Part of a small language model's weights.
Architecture: LayerNorm before each block, learned positions, biases.
Training: a variant of SOAP for these matrices, 210M tokens, 4602 steps.
Each number is 500 + 50 x the weight over the matrix's rms, rounded and kept within 0 to 999. Layers, rows and columns count from 0. Numbers have three digits each.

# down: layer 12 MLP down (transposed), 512x128, rms 0.295, rows 85-109, columns 0-127
# up: layer 12 MLP up, 512x128, rms 0.318, rows 86-109, columns 0-127
down85:439470522476564394542487489523502618503451474484523446511508504484428444516444477488488499492535360513467503469490432594450449476556532503570484509519545512407559610524559514481495447513469511521506376483458494486437547495527496518494475516484490522483442513486444540480567481457495414447506553519522446529429460526474400517473469457538494517547411582505443546534459542516517525468522
up86:496551462460550500441488547476545547494503616419454481463409514494617603443491599540569548555506471555507443527403440511509591539539378436535498474588508457445496509485508450472514476433560550527460457530489466436412426310476527505526534526551504518468471450551514514459551518521562613493595512528527450507451583476534501552471468565483527520538438487428507476533552499505539510431546
down86:437511473510574616544451511432454591513594559524573482521513496565477490459532568527474585399493492487505538608528485521498501501494456431559489532587522514361483523489593494397502467508493500467462436515438559480470437581591565569523443442500492517404443488515570543440580450542456469511564542466506543532514456529459499603431467406384449543481530493479566402567512530473503564383563
up87:437559493477451556418506441472535421533529492480439471501544517488505397520497452542350444442491449564484514545530521451460489411494484471463547610537418447465432482503559484435520431503439555408503448480549429513504619486449543604544518448507450496471604508504452525494471445509468533513463482583514486548525413509575457565397551449622556508581559477478580537585528454508514473500491
down87:534557483418433598475482490538506397546490427458554544542478498436600465588587515561469503419502473528479477483496533499469481478523463603497527510449399493503540453456535488540503489449525435528553480547504549509516487449583483523459411417570386503434521469555479590454491442464505500507390445543593517401487614512466502524482458486588434456466458469374459493533519502497471597459500
up88:574474461556453568512449494413506402486519633553479553435379433497539556507556472564472407523427463518495473502590575532542495516543507590506484524474581394550574493474503479530650487435618420517540500427551514479583488577543539436523492559492511448491495472494481505483513573490528507452509499493551490487542521564394501489474492542463429508620439513508454469496373509506605464453563
down88:453451505529547514453468420509525609528512479410431574530497521397500522479634492506482469546481472467590570524546581556459506400502537524411514440535577549542399448500496548536461521453516550539528530481568366521543578471511441433579509505469488486574565478541547583584527551511571484422478438549451433502360407482505473419528587451457491487432479481600500442477538529548548444537532
up89:489536580561381511498569414514473473434438525478504531457534526478509452540483528471444541501443526550539493465469468502471463511529483520478499453551599487538492539482461518438541543481541465495544500510563476516543502475457478472521456498404509524448506498519554528492454580567590525663546512451512486505526470518576504573510466422487546516479526409430438530535488515505551499491429
down89:625490543489517565476489460450513495507453452498533458433478507494444519496448469447516510440444410499511554540483478460347581405508487554513500555487476506529498459516434505578536421515502564602516537463358461530461479542492473492433485436531465490499441491521483497444541487503574440413471451502609412491490475506463445519619501555655498525457470541463496472493583484504442549472538
up90:483460549446499445627486463561491500450480518539510528528615500551441425565590536475476441528513463478498519545413433394557526498472411549490425617585566461421425586514581422572500487481466513461538517406583480482476417416407635543505566458490438413473461548470473468561490581544574548460519455508497531445580460511516414501536483467502532558480451404454504427485490527558483531607477
down90:626497499601456602483476500561639516528572502502515415455449493485429525550513585510464566520513506535531571393500494397655520517556502457500445458559483471443542477556492431525514583541557448503609618392496464475447492518569499578545469433503508544440472569440475543607534535472405523417460487567512474450459395590478526388502440534593471446462482531434504616464428597548454578513438
up91:412505499455476513520475470489500487506607517518422464527586603581503562481575492620456508487473466541504471510488531605479527437536472525473484535420463509564469515473461465531484447459508571445424455440478491493591572436469475569528530435462395538491474529513538502485489553538428469541410430491519425494491637447558381546524512407519488574572465476462565472567418597471358474527453
down91:434454408489415548463513523461528518536500467481453465517498479459543515552620503542435482513463521529408454582577640535522499443525554472535479499526505448547486506575466500464505503548496496429413490463472491456470562395552515576537486508514445442434486495481514558567482570462404442436531461591535549384445571548499445538581432436580448471610403583455516452401490416475551491524420
up92:502562550533469490528524543468472554444455488429456524519514503557516513502383458436477459434424466499480525557511515478540496469528509513504424548383527598471443480526512526559450444517498532595507369605488538514525514483541526541484481548572526539445444582490496447512469476510459516536428485449439564461467445421511464456378525477476603452510589487461508538453510466539514475468508
down92:486493545573499523486531468483503416466553491529540455488480474440425447500495515516486544517479568478523498459524550471394452515516392449443574501538527497511446536565433524493479531503452466405462462499494518447504500574530507411556484420570562471543546481487528504521542497482523465459480630549566515563512548540529506501566541590456506568453578415502461495527562528498434519445489
up93:499505491594517501507513431568475549575467440475506449475471400543479520479625499495417506454461547418553503539413506449622477562442452527494484505507484571548496454523553484564587485586540545471501460528507588577499534401461479448454502510481455500471540529447562461458509468588473520504486535570456421460451567480413529447517533416514601529408490517445591450569513488535437480554478
down93:452572554506516519463531502565591503523503463542453522430579559529487487488507580484617482462490479497519593480474492488479474565509693542504445510581535406390523475473485535508503520458533512460528557474438497496567382508537568429540490531561527516525426517516410493414503514459528420472436489456491473601501478598587442456419589541439406566588345522560447435560520523519543524471533
up94:557470505444497418380530456621447454474471438514453481588543504552484541517560514371575435464516491473529511510501511519473482606522498386543447557417596653514549476464574522490469579493559490515463512414540527556444514446399511449537468560492499519491499524476481446453531461459542518502476399563503560486543473392508482628518573477542518445536469472435464449524483538594462499413527
down94:487533581492466585447525502458526556461381486453451569482454426460578462489479512499455593495565554508592480564579489462534481527486561522484472569479545519515454528443550530559474473571488487590497472449467531443481443501530548479504525498480505485524480562435507531560448520556479516538484495455533443455491495528560521534549517484529484444500446593490510609462585454595535468482468
up95:556511545556506435542511520536496475522417534503454472498473491429474546528476618439484492579461451480540489480576501527589494504457413453497489549596534587533507652530523486411478474485413436565493463411454479471568414465571614484563501481458424516469499482623538491434478496591590503595424554516481502510591521424434465487500511491488478463457443491432473582420495487409548463615581
down95:509465480488433507585518438621477524543498482493425473517504462569551551586528397485525395429439443516411461494497435484406535425456523472547535488558490354449505478464423525512494526510547550453595495454514538485459593499492433496468458508494507546434551567547482503394599583497541493500550463508454535400459554526525510422530527485578576548568462515544607462501621569502492601451450
up96:452466548484579528523514463539513459401497493543535553521536507466475525425541531517580486576495488508513544433524523496487489456574482452512518525568493463524464474492517495519497559527484390499459507485567532519564491491553590509460491503506454527463456521540433499488513521462452496512414509572525462507458453466468469525517523503510534451544493415551517526427492459445556487556487
down96:433503459499497524515471568525538524436532543576542507440490486495601525458478472511497544529494465514457477476551526489418549551466510516549506422452515488455550485503503532496450523440504517477619463457507458515541531509499437521554497455548477528534475515506524564558444584543497471479501507541503464446516462510503514479461505503537598485494477582509439484512495525483448532514497
up97:481509574513573461456514536450442514464547568516435500370488468497430456497511555385498478501468432480448513512380533429498521362546484547415629544529414545473487489453433558528577510501467468540469521522436579517463545518537453497484595483479446553462535519493489506573550505534490485474448531507528506517563490541516434530424530514492473430416501498485589478508541475427552454517560
down97:507520459562548469414463434386488510492530502483459518577493420454522438503518597501469505539482467462468493430508499513479481564351582536571497469510542481508572503497581498619473428431529529501523583374500511486536543496530465506485542532562506548418487525438553530560533484450478413449440530533525459444539477479510574512462518462478492540455525459506591480530504484542625402445480
up98:463583535482577424449437424570464423498498520537533560500516478437450496509576544438536395460551540450591527484431481511488550541571463557529453453573536475451441410581423446520502500564535487435520442513543551484522447485467459537514548497468493416473492531513500521503435519511532548519479488484535562496479511566500447473463547481526469481540441461533574420467471515520412540367530
down98:479392413508478503545490475447547558442533534454490432503468497592490462458506423551521524497509509512446465500516423460484491464492587531507579477502508362456467461508670510463541522521413592468537568615539467483494510475590576516432511555508531470516435553528494468525578449424498519477480469503508511414535503467478591451434451483500520452462521500486569490524471566533495600534478
up99:532538443487529430549565549468494475566438583493484543529602506483472439594565587456558465563462480518483492536599504536361468422504519402471394449575450576380477487483619446490507519381628483509535541479470388422425496611417429522602584567375558512472455472479532450538479516571520475470426502504439462449541565544496465473551546583584501549550490508447470469549484482564583540539475
down99:472498556458449570510529528587542460490515560569608571454502472454547457514477516543470491412547603538438617548515445447476469519475382481421529516490619448395585488444524560423519518363475534540433436531470505555454525554459538492494438542408479419489512396495478587528568544600475414567609566405463432493532421572519397481554439618495516574565547540548637485401352416551397473421539
up100:441493543423563531495491470481569534506520436532483531494539590492432534483543389485578533520492506499556508559432523506590538511630472514489414466517553457449469436438599476440449546465447514447501474419474510444504550530518490461516512542471519500484583542473448509466572540456517488468556516460525394489553536448466496456436434435479545507508522518516569454590399466552452492563578
down100:508526511536465438454577466502453462477497509497491521425382578407608469441467545476494522524457496524422481584517546483501393523444538436454523446452546535514496571590517552474485415467415522491487480555571408506614470568568462538546461488538438453533537418479573478508450520493423474511593548510501641566536586504561486456476512461580494505473442442555480422534495465501470483524495
up101:512446454556513516487514508610483430458551504559537548488547401593485477546515508414542568530463552491449444487432514495518498545498436493486475461413458504531507569501408471477482493554535531513506518575475473504464540563546516522428498534505456476569519446520568591498506452397417528604484511471459556450571498505457498479513456451603492438583488469396589476439516461465561451541444
down101:539502499476487597531521482568543589458521550501522584450515446479439537432544502514455545570540569497557495462499579579522471490459601478400505526489443463538541485377496424419602453497498523515424491504503441547537495472492494388482469582439508491459475535509515571518548481502551563555427502508543564542494565440524473427506513430544515487456596501422499479398530575416459439508533
up102:546521541498466543488524403462478500485473460477420561550390494486484536502497570535521591450526466502504516464514527469508496571474510405535474490545495460520577421492531507527473514560533431495468517528520542500524560545362581617469406548459454438482499497481490506442548419517549483538537503496452525493579436552579429475506508536466487460600474506431517602490544456494538501464464
down102:507576513504463410494529520470481454509455494490582409482510415587501605494417477497491490445524623470536529556490562502512542511508432507513490452553527462473475500571576512486509526448540522569474501517451572490516499459532530500490512562548484621500452466531536496488509538494577421488461507585500611532483518486468460428544462497489519521560575653577477509514507514517453471500489
up103:587486451526471456529452578461503433562467512448459482489517476486480428503501543536479570508500432515473412484541428465533566493522501556547616546495473502532508452538474511438430505519535517533543540463478587497562457433532440416476453485552383435475469530449487462469456427551476504433563502497541483459465520551459523405516487486461560520460492599565468551531497419533504585555489
down103:549501554408533533458467597539459507467453509490488499498464538490539470509372482605480475487565415486516424519484612531532517477417580533473479473402547535489546473395519528528474499418522548475456466553535490544460530462403501522499424473413521482556580488515399577478543477447449511543442487491455550483546416495511482468575432545533495492493461499542572549530426488522404433605506
up104:528553526428489596481450509522506441568471506478512504489566486564486485548493533532492443529483599468456432543511449531508497489493476472481520502509440532529469444506476557591403592536583538543515488499644509519479491462463531505443444454522494518465496475502600407573517491482511453434458478457473419563515523420454517521650489441455483522464483480499487461481522463531525332510490
down104:515512579500456442454517532522526544533425460528497378518407556449516550541522489545549442523477470553568534523538483519523506474421520490465522500442555514497464494553578525504455556479434562515513384479473458490473510512480492481621551526476479411495555545527441456588497512469442459402491499492568442489514544513480519566507534599592490495514474505509502522517531478476516594495476
up105:497507585553447467504541438647441536409517520524495459450446574544467430538558418508550429545568512476500503477421524499480453515578401448573558601489521532492417444519517487442492472517560495539495475450366609532541467456480498409456559488514423482423477528399521401464516483413513488504403555410535517484545492555409573569489505517504532546432445539587490523500491527629597514525465
down105:459594511439477492540486472516519475573455432537496500490551493487489494551612511486453455577530508565530442437440554457436545521487452457461597500508480447462489526537442492466425474530527461509469446496469469519585480540503463571539542520425547432481503550431562570514558383494426472474488497436507478515546518444549543557559478433481607473519576570499519480453505483328561493525586
up106:497582509505491474505509506522470507518551434454491464530507457529501519428412568560448578509458451529501486527497579443480507519497507477435488499435572436501485496512515478458455507493512493487559513560483479443477525543488556523497487558442410494530496488497486545444489412499406507582450475516400483489504567436493451488526504406574520510516575487432460540508432441479576552559500
down106:447472409508473545511493518485542478488400443526506447478416519433505448471418482489511497455473541509549542527456591472484522493484516457536551472421521517423461443574499529516444506504441484462431512465473566474496499491412497552512479418571528486478520527569478575530594453474510446535528522542487445466530494533519427502510533563430475517529375592512531469468514584506454551509483
up107:463533484508517608502492491538557482470516469564502483619441410504449545517544517520503546468449460363517467555534507461528524473534629523610600501455498563467477453528548373434481522441481524453576449481526455546584470462506497461403396411495535472549430408380608494477537451553515537497501557457501490485537611361459409550537500460501547475533539491420505463560394542510523529502463
down107:491463582531496583511551519385471438489542507578514521433437511458496459499431433570465582466524525456502470462540537518541521463409485539519493552568486444541490518450506520537483540489549461622545466571541539424489484504520499486581524452545498420444490511417569499559549433525421490515542416521484487501533560545455570518514409474471518517513565541511407530428469516564481575490421
up108:485436538494498521516542552559510592607507519531361507433527580469566511521541442536515477483488493491498453562530480458486474500463432438447463553504546566569547479532500546501501438474431491505455452491559503469502475510508520516511466501414427472465520550629435423441522393565587481426483489506490496533484557398551407557559552432475489520444450472507468458492484538440575533471517
down108:504444537485420547548490476496472615490478509424510506463528440483585511486519441430477447583465483494489513480576485468551591573536465557515603532549510492523521492484461529512424544505519480490494411575538545501617491492504480496502546524462448526489475562508478443461500555472500455501489510572472498515534634409477478487481439489476475500515485432471592435448532542566432511399484
up109:459395481554585476464497527503515440466550544490496476575527495456569435486491498447528496426527409518531507513446516520481562479416501543507432484390490522540489543550494505524467453461526526539590469448507475577520366495524463500488541408426479585537521465575441437549425402466478520493543472562559504465524532476575445574459577522512478435601509409536506463413498527605527529495436
down109:489626623477466478542545465470504519459490465482503532522494533496501508529424480540598540510449533449502392496592524520551434478454529519447542524443565520475495454434441488536458449467466484511491488467416523472516567540461487465518455419464547483532503501455450477480548525565561516361372461441566474513499607602434521495507498463520535540426539474490525474557520526473491562478547